Weights of a small transformer language model: MLP 256 tanh GELU, vocabulary 8192.
Each number is 500 + 50 x the weight over its row's rms, rounded and kept within 0 to 999. Layers, rows and columns count from 0. Numbers have three digits each. The size before them is the row's rms in percent of the matrix's.

# up: layer 9 MLP up, 256x64, rms 0.166, rows 184-255, columns 0-63
# down: layer 9 MLP down (transposed), 256x64, rms 0.133, rows 184-255, columns 0-63
up184 117:558482469547507414504422570373498476457488488551420451518453496449491601440494484523520547490533543559514494556409513551518444451587485563452540466515520446502495470552595524609483510493407476
down184 116:485389494565546493447516532440612467479531584547490508444509513500453496413496484492515511540532484536475492463466515536497610521519393504436420457501502503592499398452482485477537395494588584
up185 106:561398499474451404535569469434441538538431541446447439558481529475570436492571522558568535450468554526484525577530566525497575534519472460511531356495518556448469511502499417528556486493463489
down185 102:469458436520452617548506562552470494482454501456531603488551511517503471578533469467488538473522476485449413607526502480544474595441477449498483481612494427498457600437479488495604543433478521
up186 085:510448537503482562525498519472459523468550421563406427469455456561482464503480477473623492555461538561472519458518533529510470531443428533501545388439369567574534513513448520608516535494478447
down186 090:480564542484521516431518450524473563425525443498571512522527525518535498518513480470398546465474399445574564574468459482431466465526504447466535568539546402527630567531445586469534505466582493
up187 097:433516519449475465507435500461529504580424393433500457465479564439622447488536501540526509577574493476503473490501505476488515491522554355518513433413487502480504559508548493644487502454452487
down187 101:530522482547559468483434510486466511517504462472523565509552433355436551480546524586446531407524493538562500515453515511496494474511434568582454533432450480515484529585464576488521470517572354
up188 117:517516511459491414418439488488392525486525504530454428461484470463620555505501496503542516524545522453494414529422453479476553504514518561575508501532604469530465358573532475544557527406541517
down188 115:523508474529509581524434458429500581488480577417504547554586468571442570482510564505544450485525456466528509541516598467511495531557449516478427547501420474482482493484612425470396482520417573
up189 081:542553525541467508493446436510441499550576556460489548501494506494577448540491596484460484558469575467423419518593494515530386516508422477522545355512502595486510425551519490462512516458519427
down189 096:561595492410407559402508511536511592524499485473552495477581546467522504477455517487549481449469474383405467492461447509450555545416530551440523498464527521499611513549589509453495491484554466
up190 077:460391412457458526496480566500544549519464439527482467552519584505490486438495535510497556523547503553512538498483519513502530453433459448620511526492423401517511335578551524501494571448554525
down190 070:404502596563556374508489454548395451594508507451528520481481460513545454526508539520478495512546424470423569568572501487492465502543469536538471471514541559449492533486379506560528423530501430
up191 087:503506463553552458576555473499540447513451460499508587559432473392552515436500518549500557511477488576541506541509519465517444388515421423527486553567471430605454531451479445396465573508517485
down191 080:586521409408444575465539581504596553544575486492542479441545536526490436533521467489526427567525418447501547531554473593511494545510478462436480500488553506480539548437378523527519485523426547
up192 105:451480565458411524542472505447449467450475579494470531472458535446482567505502592482518494513552512589466446569566446465525448542580477519565525384496530488505445470575601475526381468513516570
down192 099:554484510515452465588477569462496571539523454513548540515552490471416434486540505529546422614554419410538539486489513457582520466555444435547502550492436511427578558453441454419494508485520574
up193 084:418495515435506497493534456472495475536443568589437484485504515439415580543474515446394513507524565492576488594471437403538521403571556548500511573535497487403418487502477459500467462546505545
down193 088:559504469385576632460456537533559456462536420470515530475493523437528430475454517509575506460524447495447433461529425589452462431450490513532407479522518448516612560525482529511523552506539480
up194 106:561524584519452432488508423468486562580463434482428352536436483451459474505610591551559555525556497533446505500519616446489494487506495530502542482432486453474488530565554475528442529507531518
down194 105:558437410447496527543559604598539489425505480502508446471564526567514464456518495455560493557511436553427506438400459494491579497510453488431548513503523482578576421543468444520469463517590543
up195 078:371490434475532482519467434533585591527478499503447463559443448449492455500496453532487465518483533629487512599462453566468458538540552416493558492410614527576464521504488497497460532481543522
down195 079:551519607515537562454533498454416494501607562463529589393461440562483464460441494518453602439487544508469418510456519523624528464448440538515404463467506474472502463461502479480467457502478523
up196 094:515494489553572472507559373508475608512443485538464592540379471540523464540474487443505534545461615463409538518519519379497470477490504562550498531495477509508536437484527511581461504433440467
down196 099:498553481446407559472500499427422513496524395491536486453573510511426476570483478563514529550539460512508562595453546540463496483440597459431475498526562510496621520561456511473582479530405546
up197 097:501507526493499484463491572497421518511502445490431466488516402449557540378499431439560537566468575568490492544502519425554426457576494527591532435476500522551478505502536426505393512425490592
down197 105:458513477449609489558611458560525489548454470399536519484452515422452485516550456448499518448517490583624521549447444528490562536570467455489446491600426467480498570474520576531509511468465465
up198 092:502507459471416470490591597412463521560497443479489481474429386511543474534486454540434515506474547541515512583531552410485590511552505420453503595501436485531532466445467443586494447515573518
down198 093:466473431450516520562419474536583408465510528464520573605596526494474627510570423505529482501521355527468497538482479495454480407482482578494478521527463464459577487494496526478505537434469495
up199 076:500515469566586438511420580464545573477429473598425472546580521523506478505466539470534554535561490524535507574564397487494425544513416498391508544456539491520464500526540495596507560430507512
down199 087:459469595457452508501547447604459444596553498388507459428400504508510529504493489529502474497515543460455540491471503546536554465567502526616487452478530478551506526571488375415529457573471475
up200 114:485456612522489531475478480540505463485553491587455474558444537487426497516545559451487517571496563579511503496555450364457462468514437477508566445506443397485498554576539475582456503425551577
down200 113:512573536481530516487622482506481539362429480549547546488556512524509508560539557449457519479499416579530449508570504449519483527422455450462530424452528607493500506525519546365489489536560493
up201 086:506468630532543414512510441517450457532622434530545484495473499546535437514547572548445396481486560489582538526454498485532450467455507460501421386520593532499499528462470515585509494463452477
down201 086:514476402428454621460506536462574514559455464562550522520535553505448426617443451462550470516429533540532433433563464452515526444528536487498518505470535523532567576580492585479551508479443488
up202 121:550528505458510417559457507414489572514476441562377461586471469463579490494565510488452556551495567506592520610496526472495511420500502491521452515511480474560490533591507397479513528425422466
down202 126:413462486423530552455484537468431526531428455533482617443562579422520546469494475470434399500458481525531484514523505553463483497504459535488505544505529592472487592399626464530529520566548498
up203 091:480433513479496473457511561549459484582581452556467563502429528591567484414559521544435503608476464513469417484538468427530555539571433498504600444504458486490435524468495410451463560473541505
down203 098:575459504506471545563578461493556455367496507522461516530516426513477503521591498494480494517556402545477501554468511480483509470462538409452640532447442439492618565499516519429435485487549483
up204 135:503533522461583488614408471432505480481456477532435502607479525440530475413522526633537565438445523553569446515484500455490427584482443464533511440550490502498503446565548524466510514446428495
down204 139:484520516533529510524423540493502538410545539410502455482515561536406476523569482452563509453498539501525494471454536545518454511389462442542599459516473455610463449386534573542469451528534598
up205 104:486370541480598454483592460517556496461475513535439421495452474486508534476562550414511562561478525519543521533511578462455470554544420575452534402457469530436529551509465451563441493430550484
down205 103:516473502513562472512510515499497505509568405583456565527514475511499509464473435564560524467469391481565432468413536495511425506425477517508611496535488449546603626454511531510389517500540445
up206 081:400484438563535429450589497512483491501410460526521410547488432555592534446496488507470561509494567491521473538596496565551526409467441572485536382474573515526494529552529520500572481534470536
down206 091:535528477509436516457529506522518548463528408479602602479541513528470503549484502501505490506514497447448451497446411531449458500444591468461452574552474460449676517555490603473543537527569509
up207 069:521471436540471417539541560513505539517535489423473534586448478540561459494445495577482589527484548476574402453497463501470527467601501520606548459454522471411457402453572514493529479479418451
down207 100:561546467461506579478538552566570555525444527502528491451516457543421439522439524488513500542442453360394539411514477518503538515432549555496449527476456502476545543494441611458581528436525532
up208 114:411500526541433491602465531449480624527415460497509441483429520488609430538536533471524572559519524496527502544506497461505477518546453511527490447380547554551464508557578474504420561434479539
down208 113:484546441505390513455606457511531477548473563424526493447573447450493543563522436537444514489490604529542495493568490562485431530579481483554519505543397472565360492494508543450506500454479512
up209 075:549458442507449519569425581519473547568457421573507459560526592498561549498428485357535553539482513507490521608500539404509458473481464489501529488491457452547431497611530500539549488485463485
down209 081:509527626497521502451605506530506515512514551452514542486365434456477503526507536619435433469524530548536509379588455552527458510521485518536454471450540534440484492457461412477532559510533556
up210 123:479529549498558403552512458503441527473511431529467450553514540425537539528586561464439607516504516506572506547436433491501462450486471372541531516459562441486479522529421495589473613517477447
down210 106:497492462611491541503417486478476572477521461459484532492535567529596421535548553541540475510588421466460525516452569450339466446444500478532507526474554581456576548472496469513450507463468556
up211 123:506428622448434474578510507391452519545457494552440478471494526497474510468540533530508547590577525590444447581476539436552473561457444531472538435490477525522491550556478485509384473471514583
down211 117:564468529505464480466492646513504524468530515520508575485465536534497460510529515412424512568507515536481392441465422450502555501494588527432567439483539596517511497423564459458410588532556515
up212 099:510515565554548485472529579446541591443473558565491474533442592496502531403514514519535469533498521576523452454475501459545435474454434494555415464471535416541473395576504461533445561497554601
down212 097:538530473477431505499439486599469495516447455486576411511439507491533586439446600490462437558474516466500484493607482522447489500503509463567598595503510543389476532503399470444568494470520541
up213 103:433505503528477518494643490486568533516482423588493426479461523564534518461507556455475505509499524510580442486387462471473404467504513587497545423513510545484415420575456401523529529500485561
down213 114:626491556485455484495505529427527579495555482567503421513537508396438485573454530510447427442537477458557479432564439534469521427418598561529504522423532541527498526501574456506552494504485430
up214 109:555522557511467491565561440478414514565411529451459435513519439449520514482586465593533470540527504573606473490493460470591532498475447533457554482481385501430449465541390502535532457522530463
down214 101:499533506469471457482483464491392456553441568563448577494516421504457475517585524458418473572518404475581476550477481476516509482447589504424527541526527488421559481563569567497477534515623544
up215 072:391488547454448469519503481398589571473480557543447541459460440482479416554507530572494538533488513545552487528518430517500534541511471466464546486458508505349516462586506457567481507448601427
down215 077:498439491513474505482503498574478422531590503442540493483534476456497537451423515458496433526512344403515513505445474434505548474512554505518433492568467482534507429496486473406666542518485445
up216 107:462496557494523492463505582481344504472519477505409457458468544432532544552545509538432579517470514517413556614458490485502486508536519569506483499508519585545466425456603485537426552470456567
down216 099:544457556513530542581582535532472460464565494446414427403530530573450492474484442478583523487474450543449463540546566427501429453515464446461555561535437435457581531521557535478454544587485538
up217 119:489454510439415480582485552484478544504414439465511513506497535476506432591533585484523579454523571527519587537579383441527360492505466526557582479416492485459487457536519468520477548498473505
down217 116:457457537449406564512505591503566563456460496438506552481606455484442456553464508436540537545530474580533580509513446533570482511479433455534576451416500458480513447533508561412457455581444513
up218 081:490437530492501343487477386556414505519523441475403500523486507546421526498490505520586580513518464478585482510520478463439531480559495471525538456496419491439432534599572513575465524487450518
down218 091:448545433437549563507488571513508533422522459515551550463546456499521499514492511376424481533576440568517500471474512601437409512414554580525562524451554576443520526479467467401483465469530502
up219 104:495461501565427437520468496476543526493560475558449466592430468490545515497456464596549507606594469566579523541515545476419433501410519529519528469443500488515393537507484403473582448491495455
down219 108:436572479447554602524532579458498551437502516382576547422490520530477478476520527489478446522576473501536516473505544464565454491515585410502473475520440502373417474563540484537455559449458538
up220 106:449410537427381574509516553509557554470513416549484443540523482484479541486507654488515532544482529519507472450442421412572502466496494514490518466466465496476451472458516525558475628495499586
down220 109:496449468465495469499471541405482508544428482487581540449534537445472471549480450357501515598531538494555486380449502519406514482540491465475564460520602569504503528422508567525464586496550531
up221 071:505480476421518553572496437488448483487546544500551439533500447532563449424510514527541538536491581499462401606460465479442493410478517403571566512403472493601500513534531414429492457494511558
down221 069:492526597523423455494546549560531531593485477496424518428401497564493567518409509573451521526589392480465561435540532532509455515551398572530436515552514511462543517532500554563503484499469519
up222 094:506480593492507454489461532402456480539500568443481499465465500382497600541505516523417438537588512530502478591466450468520510542547503533521522592557512439454505483580503516543434368510568540
down222 091:440442406457483570447619576560485524433552487579541548582493480531445495494462548478567600539483446501472473441523469558448427465495523418536499458538534459550429511479469487436537528437525561
up223 105:515428608468500435529491428527463489533440491505563512525498615525599552507472549543520492480428487579577459520527462460524498534501509449526561414496503514471397530502465385463514397474463582
down223 100:517490431520601467579602491566509534541386496441465535572501466471554494469503528504478486532446491527547497478477403541548469423457491465528527508626462491552468510510463482370499519382504521
up224 078:467509416463543397587521506434514513384518514515495479593569558505494428459475609545494501504539559560526490488539411492432553468543547578383540490590448481514451519512490463497487512519552487
down224 085:533428604535453458480459445597505482639504532495465527485465479485575534479441475512499500415478508469532554494400490517564434531511429452582408470512525519533447408542482477502531459563410511
up225 094:514390417558545505456567438458545516510517454531476437427457379495518511526515494556536457505416499548566584529383489479526551507482418526590486450514535440546441569473493502516543500561443531
down225 089:428533381502496518532475485436421526449598482496538519455569550565463465504508560466513501553501409525469420515604516505511451529503527435415515526484538665424478494513472458453460530510508464
up226 113:449476517346539502503436535454555483522544349529507510470458514504525553512468598454463507564580541528486494573465531535462470474522501524552509405439534591470485431567463440542438510516540495
down226 100:490573474504506508525635517555494495493487494524428450461460413463516503439446511468557504478591608550482401485504456580443488564429578471513502485505445443516570405491452560427534473522545548
up227 072:483475492500509495435480424451456509507427451580389540513568530472464467402501471509538558534431522540475433568483492474583439439465519481564523471454570481542566441527497404533425489465603574
down227 081:519565586607526513576547559532441540552620533397542471510404508467572527546489522517476424422494443411577527508471479575476481511517422492500449483497493532469521538449433481529529498533430477
up228 084:426512468567512443546526428499576465497468429465491560520485473530511492485484470410470466514500538598595533438505581471531512457471493344484532508549524453498384511439437509569564498546521573
down228 097:542555427513480528476501530506463530459528498438508498374601480514415469567569506526448418546468391443501480471551549489462573554439546483455535595524523471415568471462492592506487534525556532
up229 083:454533581506432421440492480476499486436463483508506478504378434467464504465644569482537564504450522524520438545529490527457463510634512515504520571457522533420510533530456531536510559396529565
down229 075:488452453461537516515345485537487509553511525488530542447516493533582457488406455445494518473513556531439640537506443485562458430484446519547463408510477513606396489488530470479458433535512491
up230 084:507538527471539454492458452401546449513531454621446495569488516474504532448512507545515454579424501439431573525479544494367508532502499569490601499402470592509441513504531507510541519399505468
down230 090:481491449489485507550492497514454550464528581541571471529537429483444504501501320498530572432553374574479510466491483492565454476470446450447492578560470467415584489500443509510477535554536463
up231 103:603566496536497441427478533512433455581483479461483380486377493610488452504418530482551494590489597505487528479490484503501519432536504519502523473511537393583506518478455454534549538490541561
down231 112:557451386552448509546412493504477513546531540544418594452446534490497505574494476441464533511383564441527448409502465469497592505422572473473580533535477600496486495490502577497504535499537505
up232 081:448579460466540604473564436508519522509594464481506481536482418520469461487589470545504541458479535484579553516478474413592444499517409516460578604523476472525522453579411532482512518428534554
down232 094:585522471520479501528423619586503565494477549473521530415613495529441431541529573473559492547471388508546461448486553504535517488469601447509520483413514533462572495491477537477438449494547441
up233 083:508472530494468417505560415463438526412443467527407506493497474560586550449531459437469554451487455576511504536493505461481520556506536552520592521478569443463439561524603416497460585488404519
down233 101:472561388526504597457546498571554487466525475468514465450490505516402512566532546405552476515464319539553524516502562527494568538449567504467536510456477494450617483516503523480501478533529529
up234 114:442509544523558401483470497465376526490486521517369450514502566448632478408554542467506508488513598556434499561529537428544481528536482499502458444513505518558498538549483555487443458477441562
down234 119:506515523511432497531616558550445500534482479393489602492519488528547488541540472509490609445559587466468515547475436446431460468488479374465480495502415523536516515551502564406418486468515549
up235 131:432465554431460467523542506454499393555554473616509480494496558441541499415516589484487529585593513538477457543488462446513443524579499530506483461481460596564387504518568455479450477520508563
down235 149:482469499502461459602486564451370516443455533452607500449529503481494503537466605496553529548511604487523457479468495550482463524575552507575459457443450579515515422459412543477585470527472525
up236 117:564442600466564478519461493445411571472486433447422438456492506477550551479539563563503479587511544464503509567470508435471561496507513512531529541518435464562479438557436463539425618447441561
down236 117:525553442546518426485438502453589444523428564543529373498506454516604511500477494507499528465515399531473486446491527505538521444536603509528481530519549423408443443569486527488603471521431546
up237 124:466501492483459517531489464478507538477518365491434451510480490560576521509527609433473472584463529569516529538439552457522475501533474554494595452488520541512421482438438401531421563450543614
down237 112:461473471409595451499422546489508530450554552658484517518537485458504479462532434486528476500421462470580567461523435425555574516467467487563565537428473409545514467550520511450514542520527447
up238 072:471512500484603468564574546460528453407431508525460540467573492568464496474552609650546565573461505448423454474468496495460485478513512537507518509490478480485407581483524458585482491430526475
down238 084:497501567603491514441438472527396502571584526487504458507461435489578484504426499521438418443538598507536519562546479574556485520490427501532426510491539566508509407489438454495526477517421596
up239 077:441440520444521476565552503467490416426519439521520490567535463568494400375538467512481554495510476513559525413542561523507486574526409444431584526484563442541418565505492538507541488564532542
down239 090:543545414496498556520442538530451535470512478435488577382581456535437506546558508455426512526414395437479573523474505519461500565480525520482526533574462413497602552518502508443460556561477442
up240 106:479539515473454488522445582466500498473481508516383472483428503491583580527571545483603642489472588587494501552436511499476500517435518538538533439480528402498493487513447439430441497519580480
down240 108:557487453612493548543608509436474563418513479483547464521477546571512550477468515523515495437491512456432533511630529508552485484507532417506467522489494503514446469433493543520559491429387367
up241 107:411368630509523492489459591490472448520421424527531503541545542454499507410474520549536511512495516564487549543484457532490527428572474566512486407499580449566471516484481433553455535554529452
down241 088:571561404505497464459451525439503533540526537479504489454485494525590552514475539524460523457416433519539492547430441622601459449418568502498475529448509396475473490581588518494516550552563530
up242 139:544481589497555415535466486474454495499566394582452533468459505516591548446538546528448531530557488532440523570465493457415445498567498528593492486471585516475437473493567395569436511496463453
down242 126:477520542504446559469475499391407639536501419418525457454551479535463487534513574480541550509479449455621497478498578515481515534574543468477512513476600481504554461466463463450587457485467442
up243 080:556455569483450486474426475354537412504542535524527556462418465508495491541501507530599481476598519536525552555478478460494526448462482492469534569481587533373497395528518472499511493529488410
down243 092:525505562429402552499525517558504579482550521497460464610453460483438463550486494501432580492471460513557479469509484572527484559513637440500477522500380549522533574452567504479478559436490577
up244 088:449473511530553433516483617478518552525520421575512494558488544472463498522524416488559525433537465522487547499465459463419555343583549501585512508476506486458447504526567409578486519522421516
down244 093:583553460484493513445489589628520512503515475513499588413577390498461524553492567478434493526453433464501447443462483532479577489432535534466527525447544487528559585492506506453375469532536482
up245 084:429456550532445488507529534493407526461562560531482423471477537443498483541413488489631593525615557490413437528542426475517431526550549504551500462499442567470501417529501564532532521518538481
down245 093:523549387495515555489521526476581572490472563475450564519608521491484477511588467474496498446428415505537500445469540472494584512453501596524531532483493463518599595538499602469402471477466450
up246 108:511400471547539462459514473433464536481509473610533422485437436542549489544456509580546568472551585478477532566494565529542404450476427509461566544523586502496408445508431525465478532474559445
down246 106:454606536520484488455497444487541493475496462396498470450598526471516491501532433485543551574559495481474465479560554551440425494419578567547487500476438482441465484460465504576629507383471494
up247 124:534458481506480430529496579450444469544532471529438435514432502530544590471580515479550607504515535580518444558465465388476563501513490557485627504428455475472506530513478467514438585404539488
down247 119:471478531499469552507515490420517523404490416487471453545515582503524522485479560548495536513491426491492481530454545537456431502431662495385545590418487521379535519552572468520468494467496513
up248 110:535591534506492494503512466454404547553365447509429429508481449455525499462479544515458617408488501562516540492471473548452555421565491514531529531546559482615481460509517482589550467495499431
down248 101:400460542423482494381456474512500555479541476578482604448457594511484510451433474454537418568516446499428419433557466489513503484586495495494572601531562521477482503531533475483524510419485512
up249 124:460572522477460448558429515378493471429472537577488463497432471475576530566503473500579552555506560554484411589482591438611443520506506511546525530447482449507468422497548436479462473467498466
down249 117:545494561542482473475512480435524515523500474550493518488579549470558606431436526544498491601535448414459447503501555546426489507391543569484518467518379467447553462558520514577494496448389486
up250 080:471566586494482411533469455462579522597524478643517529459507571472519506535501532564484466483498504559471506553511564469453527481469521455543477518422472594547419496514461394441378487512520481
down250 083:584468472509438596453565545553427583526560549490465458566502486497452536476546537462508492429484444451524410376480523516527562569507541497489489493569440449475585498526587451494499465450580437
up251 092:413479467572540543509515506418486420526480437458431478470476511496551488547559577452535431442550566571457455466494409495505565475564426394594513494474465547510520485581584491555564502503505555
down251 105:494510333502506527508501526542532418422533577496482467479517550457474504508523465411519561436514512452437528572519472500524546406485577498456438493532506537478667543583456514483482538484489536
up252 107:465501488451502512529448398370483509491537384537454461514519492467526559479469525570496479523522528595454497640468437465540500620473472574524574501555494486503498497564509391517468457489533510
down252 099:552531539563531455423482591540462444507472556555516514362528522486488501595633467516473529469501492451448467508545588514449492438439561489470553451481481505541520593441576539514443522549460455
up253 080:464437399454456526541528463537544532495526444535506521452440603380537512557571595582477534503478483474573514576541514412445462466597520452460478430508534452465475524513471456495441563456452497
down253 093:559518512515515549459450541552471631520526507502550584531514392544477435490515528496553491555548366436531517433449473548442500530415612501441492578543485498530580447486498572484511474532495512
up254 101:427530555519508516572483440428416461498423559486420442570462538472487502448560508562535506454579477612581448526504449468470486532550415622452566477516427496585492507504512475520438483493516502
down254 108:481579397384479505565450507543479510559431516536527483440472513553517509521459596407508481535477485517477473492434548501596492496568564435563554474517487434478603442562501559560525515408517531
up255 096:516518480483432481577485419393503535568541487479538563546496542459562500606512622477449432556487521552547515516519515419544486464531432471558491406433538553573488551503463486542441464495519597
down255 102:619564493478452521514509449567478532414567483474496597556487532435449462514456388448518500441476471552362496533596526547467498491483528486513472520512507551566448454459491419446580533463512465